Part of a small language model's weights: width 128, vocabulary 8192.
Each number is 200 + 30 x the weight over its row's rms, rounded and kept within 0 to 999. Layers, rows and columns count from 0. The size before them is the row's rms in percent of the matrix's.

# layer 2 MLP gate, 320x128, rms 0.232, rows 200-319, columns 32-63
104,216,221,216,246,221,215,225,247,190,117,200,191,235,254,215,187,180,205,158,194,184,228,161,150,214,163,178,225,129,236,198,197
106,183,183,148,248,174,194,196,242,139,205,162,150,161,185,184,206,157,145,253,228,208,183,195,167,229,169,163,180,223,103,182,193
102,181,164,219,141,195,232,185,239,184,260,202,268,166,149,203,183,200,260,274,226,223,169,225,204,226,156,186,199,185,157,251,228
106,207,189,181,175,229,214,257,169,178,208,245,255,212,226,221,198,155,215,184,256,247,209,187,207,250,163,232,143,157,194,172,148
085,260,207,198,202,199,191,226,188,200,173,152,221,243,202,199,172,229,227,183,234,195,163,242,155,238,214,257,183,180,175,203,189
101,166,178,189,167,184,187,188,201,196,195,235,213,187,257,206,205,241,244,183,225,287,150,221,167,183,193,189,210,220,232,192,174
107,179,179,211,177,205,206,237,164,200,205,204,246,164,172,172,217,228,215,188,212,230,240,211,163,244,198,265,227,155,175,191,167
090,162,150,184,199,189,138,154,172,189,129,190,186,195,129,254,234,230,250,236,184,202,206,179,205,228,183,227,233,267,176,172,205
099,155,155,166,195,156,198,229,250,185,203,173,228,225,232,254,188,206,169,218,231,181,208,162,250,151,194,184,225,181,242,184,208
098,217,152,176,188,207,189,157,182,211,214,233,178,188,198,242,187,162,201,119,203,235,167,184,240,291,227,208,241,192,245,215,192
103,182,196,180,251,197,191,243,165,229,214,198,200,221,233,176,258,202,209,185,234,188,228,177,184,120,181,211,229,197,237,168,183
092,240,227,156,184,134,244,208,183,249,149,197,213,181,241,163,205,208,170,225,175,215,186,190,243,185,181,248,197,204,197,193,239
100,203,201,178,216,136,195,195,218,202,170,173,171,199,239,130,166,232,167,185,221,155,159,226,197,181,244,161,148,169,217,208,172
098,188,192,220,247,246,225,145,221,215,246,216,187,204,147,220,230,190,197,179,214,171,180,223,183,195,190,194,232,140,180,241,167
102,203,183,168,193,204,114,169,185,144,263,164,169,204,125,302,201,202,152,226,230,167,182,177,203,172,178,252,193,174,183,206,211
108,228,146,210,208,164,142,142,211,216,221,193,229,203,177,212,171,185,209,215,143,181,206,220,184,161,150,211,228,224,172,185,191
086,173,154,191,174,247,190,177,186,214,180,165,190,188,188,196,225,135,145,211,237,219,203,206,180,189,158,162,215,121,188,210,189
094,189,191,127,184,140,187,201,227,218,171,216,190,168,203,184,132,214,183,205,129,146,254,163,238,170,176,201,201,224,232,213,267
109,181,183,160,171,133,154,204,152,202,197,195,231,159,208,159,194,187,177,169,228,192,199,168,248,151,171,130,198,246,222,175,190
123,223,222,188,227,188,200,153,195,202,137,155,178,230,254,211,199,189,177,196,216,210,174,248,196,184,146,202,199,209,215,237,227
103,201,222,207,176,242,237,196,114,157,190,219,180,222,213,247,218,167,212,174,208,195,214,252,188,190,245,193,202,245,203,159,178
112,213,268,193,216,146,210,164,216,213,143,198,261,216,186,184,208,225,145,176,206,213,179,156,211,172,157,156,160,208,210,200,256
087,217,204,164,166,187,162,205,185,132,225,182,223,175,186,224,189,237,267,188,207,301,217,216,196,192,218,176,188,173,226,210,203
102,195,236,203,201,188,196,265,195,212,180,204,215,187,234,167,176,207,217,149,214,190,223,222,227,170,164,248,187,195,200,247,219
098,173,201,177,215,180,261,213,175,211,148,174,247,178,201,181,162,226,201,182,215,233,240,154,256,230,209,222,188,204,234,143,205
089,224,187,228,254,268,288,208,174,214,180,259,184,254,247,210,149,238,196,197,169,165,237,141,181,205,272,176,202,178,213,194,203
110,216,205,211,228,231,163,233,196,226,128,191,187,188,175,207,169,134,244,279,185,204,257,202,284,173,229,271,213,182,202,205,181
096,188,184,205,189,201,197,166,187,200,190,186,229,184,197,167,193,192,201,223,221,215,229,189,172,173,133,182,205,188,238,188,175
096,192,212,190,193,174,173,250,166,133,184,191,187,226,208,197,259,177,184,224,133,148,214,178,195,161,175,226,198,223,214,225,181
108,195,175,160,212,207,208,153,211,163,187,146,225,221,223,181,151,256,203,160,165,216,210,142,158,190,264,234,243,231,213,157,214
094,172,152,194,232,245,190,130,269,189,159,181,232,227,202,205,185,188,237,179,172,150,211,257,204,219,154,216,251,227,177,207,205
113,191,206,264,175,172,195,200,180,174,241,203,218,230,226,201,158,240,211,223,229,256,233,244,220,163,146,226,230,229,197,152,172
102,158,220,238,179,174,175,235,253,165,188,176,173,207,216,239,232,247,285,164,208,168,214,189,190,173,221,217,135,207,185,192,185
097,205,199,105,197,142,181,209,177,246,210,170,128,212,205,208,235,181,226,183,223,214,187,257,194,182,223,224,216,223,220,184,214
088,222,240,189,211,149,196,251,188,259,196,191,162,228,263,189,211,183,189,188,185,173,172,230,172,188,172,233,179,201,171,169,229
098,188,209,215,253,181,207,193,221,192,172,205,224,229,212,198,202,299,211,171,216,189,196,196,159,170,219,189,234,210,220,147,208
104,178,215,147,161,174,206,164,193,228,220,169,165,195,185,184,252,179,204,201,207,188,176,232,212,223,190,154,184,197,222,190,235
123,195,223,158,235,170,203,171,179,248,169,178,155,197,148,213,181,194,171,212,207,206,257,186,265,255,179,208,215,219,189,234,217
086,216,155,219,202,191,201,232,160,252,168,124,215,199,169,206,182,189,220,229,189,213,199,226,188,165,226,248,186,189,212,149,260
097,197,196,169,180,181,192,244,184,224,181,239,168,169,268,205,152,227,185,177,200,239,273,212,240,166,218,237,190,179,183,188,191
106,203,192,253,205,227,192,151,200,242,214,178,247,200,177,192,176,174,214,215,285,178,170,211,186,184,227,198,207,101,182,171,129
099,213,257,224,208,219,231,219,176,198,153,187,197,218,200,190,163,246,246,222,136,186,207,196,174,178,213,202,205,196,202,228,220
086,211,224,126,178,165,204,226,190,197,203,214,223,166,190,230,158,200,211,215,157,173,254,162,242,162,185,192,204,231,160,183,199
087,277,133,184,201,213,199,194,182,208,234,212,202,189,200,206,213,204,159,204,235,185,181,120,179,174,160,189,182,162,166,197,171
115,184,218,167,216,200,167,236,195,183,233,233,230,200,255,209,194,185,210,185,215,203,249,212,249,190,199,254,188,227,255,223,165
108,181,199,180,184,211,237,210,197,208,200,195,220,239,201,229,176,200,217,239,194,202,170,243,215,173,240,219,180,171,212,185,206
101,206,217,202,189,218,193,197,196,220,177,251,211,188,193,231,187,176,230,168,192,169,209,177,226,212,134,157,189,194,207,230,204
100,172,148,164,151,204,184,202,203,167,215,277,138,245,160,223,203,179,154,154,219,200,187,217,246,191,200,155,197,203,181,246,169
114,234,225,252,152,130,167,182,236,198,220,186,177,179,263,180,218,151,168,238,181,225,197,210,168,188,233,215,197,198,237,180,183
083,207,196,213,151,205,189,205,200,255,164,196,145,201,223,250,190,181,197,192,222,150,215,193,197,150,211,218,168,217,172,279,164
097,186,231,192,231,233,176,152,206,165,203,191,223,193,258,206,174,117,162,220,218,259,179,190,181,141,146,175,216,219,207,239,206
105,244,218,196,223,187,232,196,267,172,197,185,219,228,181,229,195,183,233,199,114,98,203,186,228,197,220,185,171,167,203,180,211
100,191,108,204,231,187,207,222,191,219,166,204,215,218,186,234,182,152,190,246,230,208,207,166,186,164,190,139,158,220,176,186,244
108,138,210,165,196,132,195,228,176,192,187,172,153,193,228,195,189,166,219,207,246,199,181,185,217,227,204,168,251,224,209,188,228
094,143,211,219,191,207,204,193,192,186,208,173,207,167,258,198,191,207,224,178,208,167,203,185,195,181,185,261,159,217,216,120,229
120,174,170,160,207,218,199,173,211,209,231,221,198,202,200,285,194,175,152,191,254,193,214,213,164,249,161,212,222,243,177,191,165
092,214,232,137,198,194,204,160,168,226,193,197,206,207,190,194,185,175,150,235,231,240,172,222,258,189,203,204,165,194,177,255,185
108,129,163,216,160,209,197,211,206,200,181,232,202,184,205,170,171,248,245,181,253,249,190,189,220,189,194,218,229,149,186,201,159
102,122,144,174,211,190,226,204,187,180,173,253,231,165,182,189,195,179,237,257,263,210,191,229,234,244,142,206,178,166,184,162,187
109,212,170,179,199,197,208,186,243,203,204,195,186,198,212,167,228,199,207,227,206,254,268,159,238,186,227,212,195,254,281,215,185
111,213,180,163,169,170,176,168,265,185,153,214,181,221,261,234,163,148,219,184,164,212,197,192,219,224,203,162,200,182,209,154,266
093,247,160,237,207,198,180,164,270,218,248,176,199,230,253,181,225,206,192,278,201,202,227,193,209,225,192,228,189,202,227,176,194
100,177,269,215,189,211,189,195,239,213,210,197,256,197,197,234,213,138,205,119,232,271,227,243,226,212,177,243,246,214,203,205,191
090,222,219,197,199,234,222,196,264,185,188,210,194,220,179,209,225,137,172,214,236,258,238,219,199,216,183,248,211,187,214,155,163
086,214,195,158,148,135,190,251,194,202,212,159,166,144,208,208,208,191,180,226,251,231,199,184,245,119,207,195,249,208,234,187,222
088,190,131,225,223,230,228,221,209,190,165,186,221,197,192,237,235,169,223,177,240,182,198,149,198,158,247,209,205,151,222,212,179
103,203,168,224,187,233,183,233,182,165,186,257,209,180,200,170,191,234,207,225,169,172,184,203,159,196,163,251,176,182,255,203,173
113,195,162,190,214,197,172,201,223,150,169,222,200,226,244,221,225,192,256,234,191,164,223,197,218,214,200,178,230,253,194,203,235
090,165,177,200,257,154,151,220,233,228,184,146,228,233,187,197,185,194,192,160,228,195,201,162,201,158,160,197,195,123,186,165,230
105,176,223,173,207,233,215,175,213,256,186,216,213,248,166,207,229,151,237,161,207,207,205,227,218,214,188,178,202,221,221,218,192
095,209,206,145,206,173,211,224,179,228,168,188,120,177,220,182,209,187,194,218,236,241,182,230,240,228,197,216,169,225,247,158,195
105,214,242,231,132,158,204,186,216,207,175,228,269,195,205,195,255,242,203,184,227,187,164,205,220,185,157,201,227,201,243,234,233
093,161,195,210,205,193,193,162,189,173,241,178,152,218,244,201,188,185,185,234,222,190,163,251,214,217,191,203,254,157,201,220,205
117,192,185,192,151,212,200,221,204,233,164,223,185,195,225,193,167,195,196,187,176,200,187,233,209,199,185,197,243,209,194,191,259
096,240,180,218,186,222,177,154,168,170,187,265,182,186,235,249,246,172,176,163,203,154,231,225,191,181,225,229,224,159,234,216,157
098,256,247,212,209,181,216,166,233,195,229,178,178,231,204,194,214,246,163,228,255,158,248,216,186,206,215,205,187,192,213,173,243
102,225,215,218,168,175,157,199,176,174,193,235,130,124,206,187,204,216,142,210,196,155,222,236,184,141,224,173,184,207,195,189,156
086,203,233,182,200,203,194,182,273,230,175,185,200,206,167,168,225,219,202,187,197,166,195,175,211,161,239,194,227,177,176,241,169
097,218,249,202,226,174,185,249,197,182,170,240,222,182,139,255,177,178,255,146,183,207,229,192,240,212,193,197,217,169,212,181,239
092,237,190,192,186,164,228,247,246,258,192,154,135,250,192,220,218,203,194,144,212,184,222,204,203,215,179,185,191,245,251,194,197
097,111,223,187,192,129,211,221,220,174,196,202,209,177,255,206,185,177,268,196,194,185,192,164,214,228,216,196,194,185,194,202,237
112,208,181,214,258,190,157,227,214,181,179,194,176,229,181,231,184,174,210,163,212,221,226,229,218,214,273,185,274,230,240,147,178
076,221,169,192,204,162,153,173,212,111,197,248,213,200,185,264,224,159,197,147,185,197,208,224,211,181,258,201,175,214,216,250,227
114,182,189,174,225,252,209,148,205,204,158,107,207,196,225,168,153,219,185,167,199,168,203,161,207,172,170,240,242,192,171,196,200
098,197,204,175,164,190,220,227,208,226,205,155,208,197,232,181,199,185,131,195,220,140,220,157,190,218,156,151,216,202,186,185,191
121,217,190,210,201,208,206,171,199,176,158,180,179,218,215,220,209,192,192,193,188,208,200,169,193,173,156,197,244,238,199,188,182
099,223,285,193,179,222,230,219,187,197,135,169,204,185,200,216,232,214,197,198,197,182,132,232,152,224,147,202,218,186,173,258,203
095,183,199,234,186,278,260,182,124,192,229,205,195,243,219,179,224,200,157,194,178,192,208,175,195,149,204,210,218,226,218,174,177
111,210,192,208,123,194,222,141,234,201,137,224,221,178,250,209,228,189,236,157,175,219,183,250,188,227,158,211,200,147,205,202,212
094,177,192,227,163,180,178,212,145,187,226,155,182,260,146,227,231,188,200,219,232,241,160,227,180,196,111,152,226,190,208,206,157
095,184,230,203,222,226,205,197,238,232,199,187,180,175,170,166,230,228,197,211,199,200,196,228,196,149,188,184,204,191,205,167,183
102,190,144,188,212,161,210,252,170,163,217,184,221,163,235,174,136,240,174,188,171,207,242,200,214,250,181,184,154,204,216,191,252
092,185,174,238,213,165,201,200,201,278,258,142,162,194,228,221,237,176,221,184,201,231,221,180,181,126,220,189,211,209,222,210,199
109,214,200,233,204,222,173,140,168,238,186,221,200,153,177,181,212,189,139,198,155,160,197,152,194,178,209,251,205,172,198,188,194
090,176,228,192,173,241,262,191,189,231,216,205,225,210,227,199,186,244,209,139,164,181,216,254,174,160,175,241,135,186,166,205,157
087,218,217,199,142,174,235,249,194,175,142,212,237,241,263,174,194,241,225,160,209,234,199,259,217,235,218,213,201,184,241,155,211
095,215,172,182,186,142,196,167,240,202,171,225,228,245,166,185,211,243,191,160,174,228,198,204,197,178,152,181,235,206,207,215,166
108,142,170,205,166,217,196,144,247,226,221,240,197,204,207,195,222,167,190,182,232,218,160,185,236,200,213,218,183,165,226,218,173
108,201,269,250,171,183,200,195,164,139,230,218,129,198,214,240,238,200,183,170,245,210,209,162,181,208,175,149,188,202,232,241,147
087,204,193,161,226,232,147,244,255,210,184,197,178,266,177,217,168,163,240,168,196,223,231,216,205,203,236,205,214,217,196,236,191
111,182,219,239,162,259,137,165,182,248,233,200,205,218,225,235,196,247,231,153,225,173,196,197,230,193,180,206,220,188,187,240,164
097,216,205,164,185,212,170,208,169,201,164,221,197,177,237,175,196,174,168,199,192,247,181,201,239,252,171,215,213,182,226,196,198
105,157,198,200,231,196,234,201,191,229,187,188,211,185,154,260,270,214,233,202,204,144,214,167,164,178,180,224,194,200,222,171,195
093,215,236,227,237,161,203,240,220,193,248,226,230,185,203,151,172,215,217,215,174,224,184,171,204,223,236,218,232,184,260,207,198
105,151,214,195,164,179,228,181,178,253,171,174,212,165,221,147,196,219,229,162,168,174,159,186,227,198,199,224,225,139,229,151,238
094,234,191,217,185,253,141,229,205,192,231,206,187,190,226,269,208,251,234,201,189,226,200,151,217,186,234,222,204,205,185,178,192
088,218,174,198,166,200,225,149,209,176,219,167,178,211,160,169,206,214,222,213,224,214,176,184,133,210,166,189,151,140,183,188,205
122,167,180,156,175,208,199,205,180,216,141,196,190,149,223,206,224,214,183,207,288,189,240,233,204,178,155,178,201,219,200,222,207
110,188,183,210,218,145,231,243,251,172,216,184,172,171,220,191,176,225,183,213,226,167,187,160,208,177,214,162,160,204,218,181,181
106,185,203,157,154,241,220,214,171,193,216,232,238,173,216,243,194,266,179,163,217,169,208,119,165,222,176,216,217,209,190,236,174
112,232,123,216,152,198,224,199,200,200,207,204,222,288,179,233,197,181,212,150,204,258,217,199,205,201,190,268,202,205,248,186,181
110,121,254,212,225,233,118,191,213,194,223,158,215,268,222,239,228,178,183,194,210,184,194,137,215,229,203,200,166,208,197,169,231
111,245,194,166,191,252,215,215,164,160,183,174,182,212,178,238,175,223,233,194,218,221,218,257,150,138,193,143,203,209,207,229,198
104,166,187,162,231,216,221,215,243,158,220,222,174,226,184,213,286,178,207,195,188,188,206,230,255,173,211,238,137,182,157,159,228
106,211,187,113,154,231,175,234,201,201,193,154,169,172,207,173,192,216,175,284,225,187,268,223,224,231,205,202,208,207,208,188,184
105,185,224,216,203,225,177,243,197,252,253,186,164,229,200,153,217,248,251,260,197,207,187,232,237,191,201,217,216,204,202,190,215
101,187,257,164,268,190,199,245,181,266,233,197,221,191,182,202,217,138,190,166,214,192,183,191,249,257,170,222,263,161,204,198,205
100,193,151,238,234,182,199,177,196,206,196,187,248,176,161,253,267,173,177,196,212,198,207,163,170,197,206,178,239,188,182,165,173
108,214,199,219,191,173,200,257,206,188,226,195,192,240,161,177,244,150,192,199,212,147,188,192,202,205,239,210,170,195,201,142,191
104,188,196,244,187,203,178,194,238,234,184,244,229,187,194,182,191,168,152,171,196,235,253,190,191,187,213,224,235,188,193,220,172